{"num_hidden_layers": 16, "hidden_size": 256, "num_attention_heads": 2, "num_key_value_heads": 2, "head_dim": 128, "intermediate_size": 1536, "vocab_size": 2048, "hidden_act": "squared_relu", "norm": "rmsnorm", "norm_place": "pre", "norm_eps": 1e-06, "positions": "alibi", "qk_norm": true, "attn_scale": 0.124, "bias": "none", "tie_word_embeddings": false, "parallel_block": false, "extras": ["exclusive self-attention", "normalized values"], "init": "normal", "init_std_qkv": 0.0412, "init_std_o": 0.00729, "init_std_up": 0.0412, "init_std_down": 0.00298, "optimizer": "adam_variant", "learning_rate": 0.00223, "beta1": 0.9, "beta2": 0.95, "weight_decay": 0.11, "lr_head": 0.00975, "warmup_steps": 247, "schedule": "wsd", "decay_fraction": 0.907, "decay_shape": "linear", "final_lr_fraction": 0.05, "batch_tokens": 131072, "max_seq_len": 1024, "doc_mask": true, "train_tokens": 544900000, "max_steps": 4158, "dataset": "wikipedia_en"}
Each number is 200 + 30 x the weight over its row's rms, rounded and kept within 0 to 999. Layers, rows and columns count from 0. The size before them is the row's rms in percent of the matrix's.

# layer 5 MLP down (transposed), 1536x256, rms 0.0594, rows 1277-1302, columns 128-191
101,176,151,178,223,153,153,204,175,159,213,185,125,162,183,221,250,207,197,132,215,226,220,210,186,192,177,182,209,194,156,183,177,176,191,231,202,192,197,222,172,218,187,174,218,199,238,219,211,242,224,193,172,218,208,164,160,199,231,193,173,211,210,193,172
123,196,203,201,159,232,192,252,185,213,236,183,239,141,192,204,206,236,223,200,202,189,217,227,216,190,241,255,168,214,242,188,167,198,220,205,228,166,275,215,152,206,178,190,222,170,216,187,162,219,232,166,234,245,198,158,253,242,209,201,189,207,210,161,172
117,187,187,173,210,168,209,244,201,193,213,184,110,160,213,234,232,235,227,185,247,199,161,286,216,229,186,184,255,212,205,207,170,203,205,166,166,189,148,214,202,179,201,248,211,195,240,195,216,179,158,170,218,183,199,178,158,225,176,225,200,136,221,186,228
119,185,179,220,197,220,186,167,188,169,226,139,195,187,172,182,227,179,168,237,218,197,203,238,192,213,191,212,188,218,233,200,186,173,204,260,186,137,189,177,160,209,221,204,225,177,203,162,178,192,183,206,207,188,163,216,198,149,155,155,112,221,171,189,184
118,140,262,184,229,215,203,236,248,190,220,206,173,134,252,166,209,176,255,218,162,163,177,233,207,202,195,227,195,164,192,161,226,179,172,198,204,218,195,114,167,204,165,175,234,209,211,205,193,129,178,161,197,237,246,174,188,164,182,216,211,189,252,179,162
120,205,195,221,244,163,215,188,221,190,189,135,168,245,161,203,191,204,219,184,219,227,239,211,225,182,138,223,189,240,271,233,200,177,139,190,196,202,222,182,223,194,189,258,161,219,202,212,208,160,192,182,177,169,231,171,198,211,155,225,184,191,184,205,219
112,218,183,198,204,194,205,218,230,162,176,191,210,149,167,254,266,186,171,168,227,216,245,223,189,227,210,171,165,226,219,191,171,213,223,158,154,184,180,237,263,177,221,222,181,138,216,179,150,186,248,191,294,223,180,228,180,179,212,216,178,198,242,156,214
122,182,241,177,164,182,214,187,203,204,190,234,210,160,186,239,207,197,210,208,235,223,210,197,244,155,180,222,196,156,155,236,179,173,233,176,209,187,189,159,200,220,226,205,211,196,211,160,205,207,240,202,186,184,182,183,201,253,157,186,167,231,199,221,172
074,219,195,180,187,147,198,191,203,219,220,263,185,187,184,180,245,211,216,228,159,206,231,195,189,145,206,154,261,211,126,171,161,178,162,235,119,185,253,161,202,198,222,165,218,179,198,189,218,138,221,214,207,147,191,235,174,227,219,229,224,157,227,198,198
099,186,175,248,191,205,148,225,190,170,191,219,151,197,205,215,272,204,156,195,206,189,199,182,236,134,261,193,198,206,180,227,187,181,175,189,177,207,172,202,221,204,236,240,73,159,185,238,194,222,234,150,213,229,229,202,201,184,213,178,191,188,189,233,201
026,216,191,179,196,235,256,225,233,172,144,207,177,215,210,254,236,236,172,184,239,166,191,220,208,214,179,154,163,262,189,247,158,140,216,185,199,161,225,239,279,245,191,204,194,198,190,224,188,214,196,227,158,217,187,199,275,225,219,192,209,202,197,179,198
104,206,134,159,218,186,214,252,189,199,208,211,195,137,159,183,175,238,231,233,217,236,200,151,173,196,185,163,192,136,167,162,200,176,190,210,203,213,239,179,191,222,151,223,199,207,174,156,197,148,210,234,213,193,209,146,220,221,213,200,224,235,268,174,213
112,168,183,206,154,139,133,155,152,165,239,162,217,208,184,205,223,237,191,230,194,270,210,234,162,180,168,227,172,172,235,177,218,224,205,187,180,236,206,249,215,192,221,182,220,202,231,173,250,201,258,126,220,229,228,168,205,194,168,160,162,185,226,186,202
099,197,223,185,122,186,263,226,193,193,214,172,157,213,186,221,139,155,185,231,208,230,204,221,179,203,225,201,222,230,165,188,264,187,194,216,239,227,231,202,237,202,216,237,208,184,232,194,225,212,157,266,182,214,195,198,155,233,210,181,202,227,234,231,229
109,185,196,220,195,197,159,205,145,141,252,260,206,215,162,233,185,214,222,174,207,251,196,155,208,235,206,213,166,234,163,253,190,238,207,193,167,182,222,186,169,190,230,191,180,199,171,175,241,181,242,218,210,211,181,190,239,214,234,222,210,182,168,245,241
104,184,195,172,147,182,231,250,131,253,164,218,181,191,240,194,230,187,218,201,238,201,182,181,186,149,188,132,190,216,205,152,216,213,195,207,245,201,209,273,233,164,217,186,193,225,208,158,219,202,131,192,187,249,199,132,197,158,252,184,199,197,214,140,211
103,150,209,238,167,182,183,166,175,160,219,187,156,160,170,246,219,199,223,216,199,175,274,226,246,199,196,210,160,179,181,232,179,236,169,148,174,195,224,143,133,171,249,202,205,171,172,205,213,224,190,232,233,210,219,174,218,176,157,210,196,156,208,247,206
111,220,182,231,188,245,268,230,197,186,215,226,199,206,146,185,209,244,226,218,196,200,204,197,206,245,185,179,201,149,210,207,199,149,221,232,210,146,216,190,178,149,199,219,209,206,214,198,275,182,174,202,204,191,223,171,162,160,232,191,180,244,181,168,147
124,228,190,185,164,208,182,239,128,190,185,196,194,166,196,190,207,181,186,181,204,198,178,177,183,209,201,172,209,220,153,205,193,194,208,132,183,236,149,200,205,187,198,210,180,165,181,142,185,165,218,196,250,207,190,197,198,243,230,224,178,173,218,177,191
111,257,225,188,240,174,161,207,206,172,221,182,208,190,199,115,208,185,115,152,203,216,200,223,190,189,248,214,222,249,219,201,183,191,182,162,235,185,211,218,185,206,270,228,151,152,177,228,175,137,196,230,235,197,151,239,166,263,222,194,224,177,207,205,184
033,265,195,176,217,181,220,147,183,259,220,232,204,222,180,248,230,202,160,212,236,156,230,222,190,236,183,208,183,224,232,207,156,226,169,185,249,172,226,156,234,186,199,196,254,144,198,213,226,211,181,178,216,203,198,224,197,204,264,167,150,231,195,181,180
116,115,242,187,167,194,138,195,239,214,219,190,208,221,218,212,234,152,200,231,201,165,204,242,180,197,227,195,215,215,225,207,160,226,205,226,227,188,199,178,142,241,184,197,220,177,193,225,164,232,194,190,174,162,157,203,236,211,191,255,241,120,193,190,214
116,233,203,183,217,190,228,218,193,185,177,211,185,196,141,182,164,211,218,216,200,207,227,181,162,172,185,231,195,189,220,162,181,202,162,166,219,203,231,176,168,146,179,129,211,213,141,231,143,157,151,250,249,241,258,212,215,191,182,220,216,217,183,157,162
091,138,190,179,178,151,164,137,254,214,204,232,214,174,211,171,214,183,218,195,152,239,214,191,227,143,265,162,212,183,195,211,135,193,234,218,183,219,210,182,153,197,200,199,206,215,167,223,209,184,214,209,198,244,185,226,224,200,174,222,196,225,182,218,200
109,170,244,214,180,231,234,242,176,190,194,213,171,174,218,244,194,186,207,186,152,196,213,214,233,235,302,197,177,201,203,184,192,218,208,214,177,171,180,227,167,202,131,163,186,208,196,195,174,212,275,161,181,167,197,211,181,205,173,203,219,191,241,182,142
093,174,175,178,194,189,195,177,182,244,236,196,166,156,178,189,233,196,186,192,167,166,166,191,180,162,135,205,226,232,196,174,229,194,174,176,184,244,273,206,219,245,188,194,218,170,240,172,206,187,190,236,179,193,186,203,222,194,184,212,185,206,182,148,181
# layer 5 MLP up, 1536x256, rms 0.067, rows 1278-1302, columns 128-191
131,240,168,166,200,157,221,145,223,246,182,206,194,177,175,187,178,212,196,161,170,181,197,223,196,217,186,204,214,188,220,216,211,144,211,216,201,224,175,191,222,241,265,196,207,201,196,198,157,224,200,200,165,193,233,231,173,180,217,246,232,205,203,192,182
113,224,213,181,215,140,261,229,209,227,218,136,158,129,138,208,174,158,210,156,180,203,223,247,179,146,190,155,200,157,214,170,224,187,211,200,256,140,169,215,225,211,175,208,215,197,189,195,168,211,159,162,267,235,134,238,192,237,217,222,174,187,145,218,190
120,181,200,172,190,220,208,152,155,160,261,185,222,169,259,190,126,129,192,215,242,201,193,163,230,187,212,235,190,235,207,265,225,199,254,176,169,184,214,167,227,146,175,226,204,215,200,222,193,175,205,206,233,210,260,193,212,197,191,200,184,147,171,220,197
115,187,167,221,195,191,247,218,180,177,241,177,221,207,162,211,194,206,229,219,155,211,222,186,189,183,150,208,147,240,208,215,202,165,178,197,204,153,220,240,179,183,199,169,244,221,179,224,259,262,178,211,136,260,209,201,259,204,249,182,212,206,169,216,200
120,192,155,222,233,169,225,223,221,173,196,174,250,180,256,154,128,141,191,145,195,171,199,195,141,179,179,213,182,174,241,209,244,171,194,195,193,169,154,203,240,191,157,149,208,208,224,217,244,208,139,207,191,186,166,208,191,269,235,175,136,181,224,209,237
104,260,241,185,199,251,181,193,238,218,180,169,281,180,171,204,186,142,181,152,152,179,183,204,191,193,198,206,219,192,223,233,240,203,150,221,183,218,277,209,199,223,267,206,209,199,218,160,165,203,222,165,153,181,220,216,233,149,198,225,204,254,189,219,164
126,195,115,245,211,182,191,185,239,219,251,184,237,209,202,219,138,162,187,193,155,167,127,221,226,228,154,210,209,197,200,233,209,191,201,229,229,208,185,217,199,196,202,189,229,174,193,214,190,201,178,225,173,144,255,186,194,164,197,255,180,186,190,235,201
074,168,194,213,204,212,233,153,210,185,212,171,208,194,214,143,189,182,217,195,177,166,203,245,224,168,204,122,188,191,226,256,201,213,195,197,205,167,175,193,253,188,234,159,191,212,238,191,207,216,148,216,231,213,141,238,194,186,228,214,144,243,180,187,184
094,228,163,187,126,163,215,206,212,221,213,215,263,199,169,175,195,148,241,215,224,215,165,167,214,176,208,138,246,168,249,205,236,213,195,212,222,160,203,165,239,178,195,200,178,208,233,196,186,237,206,166,136,204,126,276,230,226,229,216,171,250,219,161,199
048,187,214,209,171,179,242,196,215,248,167,175,233,222,219,174,160,165,186,200,192,227,233,211,116,177,152,156,224,160,265,220,267,214,211,146,226,223,226,224,221,205,218,234,257,194,247,203,201,186,221,222,217,200,212,269,213,180,180,224,187,156,179,252,212
103,219,199,202,217,253,240,215,211,255,185,197,200,208,243,251,175,196,214,237,160,246,244,243,208,221,186,183,234,227,229,205,186,183,204,265,238,208,174,203,193,139,182,192,234,214,206,183,203,181,187,166,199,164,170,184,268,187,177,167,145,168,238,183,198
112,208,199,192,164,234,215,221,222,226,177,168,220,207,199,187,233,227,209,172,180,179,158,224,197,214,171,227,170,239,223,211,157,192,195,167,196,195,225,230,269,190,221,192,247,244,210,142,249,174,198,219,239,214,167,238,220,273,152,213,168,154,174,266,231
091,198,214,199,239,197,214,204,159,196,222,236,193,207,250,185,189,208,238,204,188,187,142,187,215,187,227,186,225,187,253,287,240,175,202,167,251,224,175,196,201,186,216,231,221,217,282,195,232,206,171,226,221,163,204,185,194,169,168,221,169,171,231,189,201
110,193,190,185,166,185,211,196,191,179,238,216,165,142,203,228,119,127,175,230,248,209,207,268,181,192,164,170,213,159,197,194,190,131,271,207,167,202,166,199,188,190,224,197,198,249,205,172,182,200,202,178,204,210,155,197,253,236,194,209,193,186,201,202,155
105,195,151,164,201,213,229,192,188,200,245,209,200,225,192,180,190,212,245,148,226,232,202,185,191,217,214,203,174,194,219,185,205,232,240,206,159,176,193,227,201,211,246,152,189,169,154,244,204,232,179,210,287,216,245,195,238,255,259,182,158,183,197,200,253
098,177,190,196,213,165,249,173,221,249,239,199,210,220,250,181,245,237,217,223,193,159,174,204,255,258,148,222,196,221,186,215,206,181,220,181,194,205,169,198,270,169,258,206,274,234,190,203,250,254,173,188,193,149,226,193,116,203,211,191,178,125,226,176,218
110,212,206,242,130,254,196,223,150,209,168,157,195,182,232,166,203,202,159,153,210,224,176,243,190,194,204,177,136,196,215,199,218,195,174,225,220,156,161,182,211,198,223,164,211,199,217,174,194,269,195,224,128,256,249,253,160,233,205,214,219,265,183,214,201
124,239,187,181,234,198,259,185,135,223,245,208,212,191,239,211,175,169,172,167,206,231,185,178,256,209,192,180,206,216,214,174,187,187,212,241,214,201,210,221,175,209,196,160,233,176,218,142,238,183,172,150,233,178,183,217,200,233,210,252,181,157,189,158,210
111,191,187,157,210,211,318,200,155,237,241,218,203,251,172,227,225,195,193,188,157,204,219,189,182,172,218,154,159,202,228,153,186,156,164,172,237,174,245,195,141,192,243,151,195,211,202,243,221,249,186,196,206,183,207,227,268,153,216,179,154,176,212,200,212
050,162,188,143,199,184,269,182,197,218,203,212,216,166,199,195,203,150,150,183,248,151,186,203,189,147,164,153,242,166,250,184,196,261,196,192,211,233,157,210,228,226,247,185,231,226,277,203,219,216,152,189,199,164,196,204,189,259,203,163,193,188,185,256,166
116,190,218,223,185,257,175,228,171,177,216,128,222,174,208,242,165,200,182,208,177,207,177,201,204,182,211,238,231,218,222,252,174,196,202,239,267,163,206,175,220,196,220,186,194,274,228,187,234,216,196,195,209,223,177,224,223,199,213,203,215,238,200,183,213
117,203,139,228,182,224,222,250,196,245,191,219,164,155,169,251,210,184,225,159,196,152,174,148,195,147,197,247,169,177,218,210,187,213,228,205,220,158,211,254,196,208,231,197,205,211,186,165,234,174,221,200,229,250,154,200,193,207,162,211,142,186,145,216,205
087,214,199,174,198,161,228,180,175,246,197,151,195,178,226,180,159,235,158,211,231,167,175,160,191,201,182,159,155,179,201,263,231,113,189,202,210,194,207,170,150,147,255,171,189,260,232,226,216,201,151,232,241,214,192,238,247,182,180,205,163,222,204,202,229
104,199,202,136,197,253,255,164,149,168,197,226,178,206,193,227,211,173,227,174,213,247,141,196,237,227,222,179,167,196,216,186,179,193,163,172,263,199,156,266,205,185,196,169,224,200,217,172,183,173,208,168,196,234,209,235,225,163,143,228,183,150,177,208,127
096,225,166,241,151,195,212,144,145,251,186,231,208,132,159,185,193,177,187,149,221,224,197,203,203,176,209,153,213,207,183,162,229,207,199,165,247,191,147,186,164,184,231,164,240,165,220,195,158,236,204,196,201,200,216,230,267,219,200,212,170,207,156,200,144